From a checkpoint of a small transformer trained on Wikipedia: no biases in attention or MLP.
Each number is 128 + 32 x the weight over the matrix's rms, rounded and kept within 0 to 255. Layers, rows and columns count from 0. Numbers have three digits each.

# down: layer 5 MLP down (transposed), 1280x256, rms 0.115, rows 150-196, columns 64-127
# up: layer 5 MLP up, 1280x256, rms 0.147, rows 151-196, columns 64-127
down150:133161140141154201071168153109112162119113137115172123082099096135119170146137144099142126125130154142103136119126138144063177152148124118102140109094160071098167143132126091100143154173092139
up151:083091152082166107165085144118173106119162122115087112182134083094170137086085152079229085140071114120125147181135104109155096150132201111184188102137141110162052150110117162129152157092038088
down151:164098097060110151123152108091153163146103094097091122192138152105129102096060204089193091136125152142194106086107151112135120117145133108101123131063144103091081125073075138117164157128111064
up152:099170129119115084146172094097142124163095148147137095099093123131096125146105111086134139181127172101136099129112094104138105110151186123129142065107176130121055097175159097087167174112082097
down152:175147116038070183102117123126126121126121124053157149109150162094130130223190071144046091105136142118132145154090114144111100084178106070137168060113101099136132146148084123165170118106112109
up153:145085092120158151092118104072138116118140145097116118154124113115110069125119133120086066098105122128089127151098165147231144134181175078110124097073106169153083118108094127110146109129142101
down153:135117110126158128137188126171166064073179122084102120121107109152144096162128157138086122107136103159114105102103150124153142144154102126068091112095093133101106125161111104118091090135123137
up154:128138101212097111148113128138133144113144062125102164125127086107163140140125121119113071152134138118155120128074104114118147118149095147131190125121093125129166152083153138136128136159075147
down154:088124133114156083124130145130122122132131175152154136121126102105080117116068115118121105134111165106093172116123085113105130167106129164113150114166196128155145176139051130173177136112128122
up155:145116160111120099128162102125168158145122099144154121160131110145157083155089167109160177118135124096117139125138108135175137136117151148096129118131147155143141063188149136130126139109199094
down155:140115101114128123125131136130123124083126170124154156106100131150146115093138126137118142111154137120114141181148121146108107078116164174147175167126129069124119170130085151121078128170107142
up156:157173115125113111098140129098116134164090119085098134184091102139111151123084131083152094166227174132126111024193097114104133146126127167129103143092137189123154157123171138065114141113178155
down156:125101117095119105148167034129114099193170156123115114145178176161130092126117101098099148162158145169101053127115148103106153109121147117134097188075138159132175124155116119080112025084109088
up157:150108125108118153169082115155202125166200092165142141097117115120128152173111105102126149180093094133069108156049139085140126175125069119132080077114111102099126132109123154131139093147163160
down157:115108168093172155155087095151146157208109178078131124117111130137146132126088131124127081160151075124124197133085106141061088120137107225125129159141149107100142093074170132131082165144128134
up158:117144145208165158188084136142128130126160131154172177128141115107170145197162103076138177066166168162186064085135126137231143162078152152109132093184173047105119092135116136122092181130091153
down158:125127140111140102151103083064141176167108097154153193146162159076091128145130140133120201096132072121213176086144162125122116141121123169130173109066153063076141089103149195144204144138095131
up159:082130085180094111142126126135127101152117097169200173117117138117091078123077141156103092145133111115172137148137177093117076142162112126094140117154078135038138127117130076153114157120151121
down159:167163101176123141185136147088168062142160061134106137095137106112118166111106131190152159141091168136139107163138102176137135146183143084135141170121169151134087097132102171076099132095091077
up160:100079157163132140128095070176133191162100109184114110169150109132118135138134119141109115133123121110106103123127128100166161129190089115115102087131100134143121167105153148111116147090104105
down160:084095120144154132100110092143109164059110118147143057117117148128158146222091141138076129145113091143108112172076127117090175165108150110103167106198098133131167170126151148213122101082138101
up161:075113129152167146106110173122106186111099137113131146067085125113107107165112200137138136129122090101047107109113099175126122105144146077078133095167144127139025126092082134127173088130094142
down161:185046128140134157122116179098175154111090082124103117191165118159122079168103130095084237160157170131154115098148163124141139165122190125148124148121052130119144121129083131128147099134174104
up162:124112073131113121121146140174104205103108127103108156049115117128127158134113175144118142187083123152119109172134159157100183136126137114165099170180132117092080096142108198140178111080123141
down162:034163136164154137150145110165147140099103077136153110149065104130138165182147085141144087082098130129185092159145183152091049094126177130121161130078121203162089107176170122160170154115148146
up163:133122135129174103118164076107203154137121134111095119123095143144109105117140170150072139102123115119091159172111064043128086087121177117144085103134154160123172131126158121134094085141136116
down163:095112172136092098100222065105143119144083119089082099098066172171095126136134117118177129075113083142119113142130097114140087091150196122189104112083126154129116196104114122136095144157142115
up164:149085088154069123105155130114046164069129105136042158067134150115077112132138133108153092108128134105098114125081069101171172145142055195137197149090113079209166113070118087097117143127095105
down164:164103141105114142183181100106081092171101122133132155143170126095057128083096155130175121086156115144125145160165153100129118141105183093080130190215097183146100148119156121114166176072123093
up165:132104158122137055167098131101140133186121148071173151151084129107123130117107093141124116148144156123071149108145125118122129138128118158194118160120080139107153149082125048138154158115139107
down165:136183123106171129185119156120130105131123153121203154121099124149148141147125134167132091163101101145161183119172151120118122134071136179117167066094132114079143165132085103110120118199153144
up166:179155147089116078111119145054090104111122129167207113104159141167129155088112142187042124215171159131095105144169134164115121135158073139116146110084092129135134017095133112160038099163118163
down166:183096216128157109080113115144085135125169135214139150118155100142118177163132142158167142196150183154084110150129122053109119097114157155112151130131114127133105106127110150110078102068129108
up167:108090142131115084139111106103146147115085100177116165058143136142139152162114166142125136158133119116114163135140080119118102133085190120175136183191116127126104138158128176146131112105099124
down167:127116149148066168103136098126117057114111113109104143121154118126080158128125117084135164114170111083107157148190095097150089117165147112183114117134081129141112094153151164148109107142142172
up168:108132086171131122148131126161136158165114149141050146107151132147093117160118109148151148140163175118154091088164091117155127159160117157112116118155138142139117159093175082141161104123134088
down168:109095099144125154138108127199198102131106099114122106102084139129135118131086098118062140087127196156162105131176124138147141151103137120099096102162094105129226138166107066183121145095143185
up169:132131116103181132092081140134166203137106130112183099109136111091167129158117090138216168183103123136152138060149152089123162158127164111150115108099131158099084111077127111113067144087123136
down169:140162160136127161066126114119154133128144118134152133140150120059136117138100150183132190149143106133148091156089153037096156106115188151203090073111118176104096125104077139123117116129103117
up170:122195089150123081149133113143108129109105152102173143072111130114095134147123058096108128081134083153087095068128077098105141100110165157076114110122141129112181120151171237100142119131125094
down170:169165122158138109097125172167181134143136114108068089120097179134111107100133139081113154103099066153118159115128107105126114111114163089130193080158184084113135097100117145171135159163155083
up171:128122144144093120128157182127141156153112111067118153101136105107097105066141121152147096111119123122185122110120118135135106151107141139114114127176100109104143037134117077188122118138169110
down171:141129118080082178096098177137060144132141113120160130135119149158090151139190097159096172160107116219120100113128130098122133156090120070121154174083073169155102137148122120100136175182107101
up172:145170207146086117124154119100092124176120082106092103124179117104169141119120151148097076122145169101164146168107099134187130096127119143113136126119095153124140119131175159085075139112144092
down172:072159153128105155136079151109105184121140190097198176175123142162198153188134088166106087154127091142102155152127097172136158088199080100133142128156123140127168106137087135112108155175166138
up173:107107183142088114157093108109141105068073124151075112137082102036140142124131066134132098164112142156081181070146119160109130122142086123165100139136137171125095131161084182184119093116155143
down173:110142102131099132128174175136110060151128155139082116181077157105112084142194150126203162108114087177104105094093144107074120140162171204132103145125083154100135094108136145124154185076095093
up174:082116150120129107089163175001160095109159119130092168060148129160095100087074185128109152111179106077164140130112136156109132064062140170105170116156149138105094121133188124127120066089175125
down174:098099113133126176059144118108080108079132177161126151120110156150142143135079128141192142147113119177133135127140128153131190109153127159108170125185148145114069121088124115084051140136111142
up175:143117173152116126117110185153102124150182089104127138157126094091149081123100150132095129155194128166142144141140123126103106163076034140149087171155102156125171153145138071139132119134175111
down175:181122160133088163088151134143081163124088098084140113151184105169129110133149113129082149173144132138177103155145133140146078125083099154078102101153112051095102173145137124145154104107128123
up176:116121119177160124104131155120086106091148099107133092140135148126096174169110152124121109167132130082160146104137106139130087141009206128166166080092141156170151097110044133092092126142158190
down176:094105067130110122129085124151120124158165136151187146148120103168108078184133145110133150171128114117102068117070110102142164119105133053092151178138070095154200129126166137110057074124088151
up177:149074095152170107141048064157144111124106146136134088162110106108187122143070133114103103150124158096140151114099065120171155137148105091141107149124171088123151151136124143028123097071165135
down177:069104103075108139052114085129084074141110184124125044135092135115159117142110186136112136124132131147149131143064171169186168137142104103108092143099102130150130056079135135176074082061118073
up178:105178151126188110122097175084160115151152087145120109163107101167077048123156118100155166123157109109124118126136094127135100107140197167171180104111149165165125122134140107133165096070188115
down178:084141179069157100121106123137109145138129134198106110078173093101117136063141111156129124075088141173053105113154159139087165097124100090103118131176138128144156117142117160124127136115138143
up179:121136097103115115165063110130132126135110163122172176131125177147149165125213177060112132101062161105066120125089116133125075143133148159148167070144125152123104100117136097211151130135185080
down179:166127094086081134127136119134104123168148151159099119109092071110129159156126150070144122120127127117115110133127119146130134090181085157123124091093151128120141142151165159114122061161094092
up180:156140152064110110237142119111142072158113094111142101056164091089122096138141135184085130131185160115130161158126178155209126167136156168114147189121185136083131090082129153112189130109079148
down180:124111166159075117162202090130105117089169104106126110140103173128123133132141147124175084145120141125125136101106168110165133100113109105090090130129125158164156171126156150096112141103124106
up181:175130165076154083109104152163137181163127086207166135097130183095182080156140156125118101128125165153137151065172110115132116128083116124198165162122144071145154099112158139105148127136112078
down181:112155131142091096113136119146118176155151159214119100145076184117219113157130141151125104124134115146089163149100150148076079121121126129140125110122123146117100151147110120149083138160141074
up182:182124146085076123156117128124101156093171140164106112145138147155155108085100117108124106164104106122106150146097114105133114085141144106107184098152123182099067115156115122111098113136181117
down182:136135110132125175115086086130165127138086149108107158136160110122099142111157098119166130154104112150105107122150100145146128125149126093149122067156089165165122107097140118168151099134107172
up183:146163072144155139164177170127152093146168060085108145056114169073147136143100137093131129103099104153171110098082179069111070103189146042174182110112098100126133107171064180175065077114241085
down183:106092128114146108119145102071135165028144098140123132088165127106089158154160156075099198149090171117107142156106116130201137140124130084144162147110142131119104106162116168157040112120077075
up184:134129175090142075100096172071091072155120099149091108163126140070123112131189147132124136161159153080133108119104076183159143140166148155140146087088092088130144154111182162158146151070094105
down184:098183107098168126111102075068090141172164154161125048183136102149142124118177183145117138147137160082127092151163127163162170137164102112105120131129099070083106079096131128147109168071100121
up185:121080092159102162165132135156114118117107129113088131153119168126159149093106197150115116147141116152115108142141181145154135115137100178180186119086148110109131146128131202134099127157147110
down185:158188121132094172073110129137144153113146141121146168102154112086108126137154108117137163084123109063158171116160104177137136163125103125045073111125062115140097082069110135143117134127121112
up186:124050088128110077140177112112165097116177099100093109105169149120081134130107112129102083152133103128179170094126116150129119135106121178132135193114131124155149122136123137126150154175161137
down186:096132139123152114103157146134076072148114127183136133141119148119135157160167138095132132107144084144141125100154174130104169179122158187089142078160144160142091144125128150099184157101145089
up187:152135139135164101168086145113145117183121136123137101126152101136160166142110125122124134154133149139093142138073132083161099147082102059174058104144132076124101117156157115137154151115069211
down187:113145078112147141099137126091144229185206158102122154155068151126174100072173119112142125122121089074137103106098181112173115220167078174093141077123103106149151101114127151201146149182188211
up188:152120118125168100126152144087144133140155143126123136178145132167164114092138131123171084181126235108159067085105147141189178110156067116184134138057108125149150007137113155132121150147132105
down188:186081081105145072104094186113100078165187196087147113171158112100172111090137106138170094135128143093092095067123114146098159116071112087157123130095144155137167110130155131148153231166120122
up189:114097120100124161121146154107074188157139064158103179154128109121119139118123130111130151149109176101107194138068089149166097144143120161075118147154162134107117134170117095073088115119147151
down189:146103120135150169158116149161100151151159078201121161134131142093143108142127149085105135118087093090121183170137114202067161089078105178137128092184095126137133144093078114052121130154154102
up190:161095102076173134108124187135169095103141101119067105112179240089084153132146131151132154063132144152151124031134118074092121130150115090176108120153118137107136088105139073114196103130132202
down190:131134086124132238121180160088124066133177118112113100125084093128153189171156118155169053090116102133126110108127060162142147129153150123111108142090051134094128125139177129126138105151107119
up191:062122113150172108136118176097117148149120148100124160116114182131106143087143151146143115142120117153080118135163147142144171156057133093119197107181108155104134145162132122116136168143171117
down191:104108120105128125104097117134116142083156152114070125063157201192140118101114163070135125151075091098076141107159137127125144124097157101145097111138116148132130116154144173098101148112102087
up192:101055112103222148091118091115146158089138130140102073159149114085142150117152167124151160073075076071099132124134161141143118089085162131159096123145125100107167080074124141102111151066124114
down192:099127144198136090063112173084148205104105110182155149147153123163164173140103140135136117156112096089123107139153135091090087083062093137098126149129108080140071132097136127082082096113069153
up193:109131124123126121091141127094157158125127103175140165100080112136115036154126130114192161106144150112086070131123061127129169180108138094147102116127173124135140121152103131118155100143159192
down193:093198188060145123183088106096154134066175124189117105089094149158162116126115070099159176103113107118144092130167112111070095134112112075096087104114102116188133178096150170137135177103156117
up194:059132182105157138155106123093140157135146091109066125148126127114136116064123165076179174124079113092096110093183120175184143143066145196137116139121208144151120108101108162066091082096246135
down194:134126120113139088106110082152177089114129140148097074122176113102104158091131128176137101101120118114129084128143177142132078196106048122147088169182154058209114135116121173080101077120145134
up195:161144119119059156109066123150124099087130019091151152140149069170116127132161170120144096140174133153112071170126107098126117110154165078142124184086174075189137104163120162015110122146093124
down195:112097160114080166131074203106110124114165134118171091173137161183120117096090117113136103182183096160103113080127141159117139097025104085139109148102137224122127108126090130134108132150119141
up196:094130037094169117110127109189077133096126103160107104122173096139103068122143125101141111166069190201104104072168116255125135141136173084113100136168135096163182096142186131121164123153182153
down196:119108097148110113163137123171047118134093141204037169117181135111128085153179189178085101103108172016149126131142170214157154152103115140117133155078105093142121132138121113161160107093149144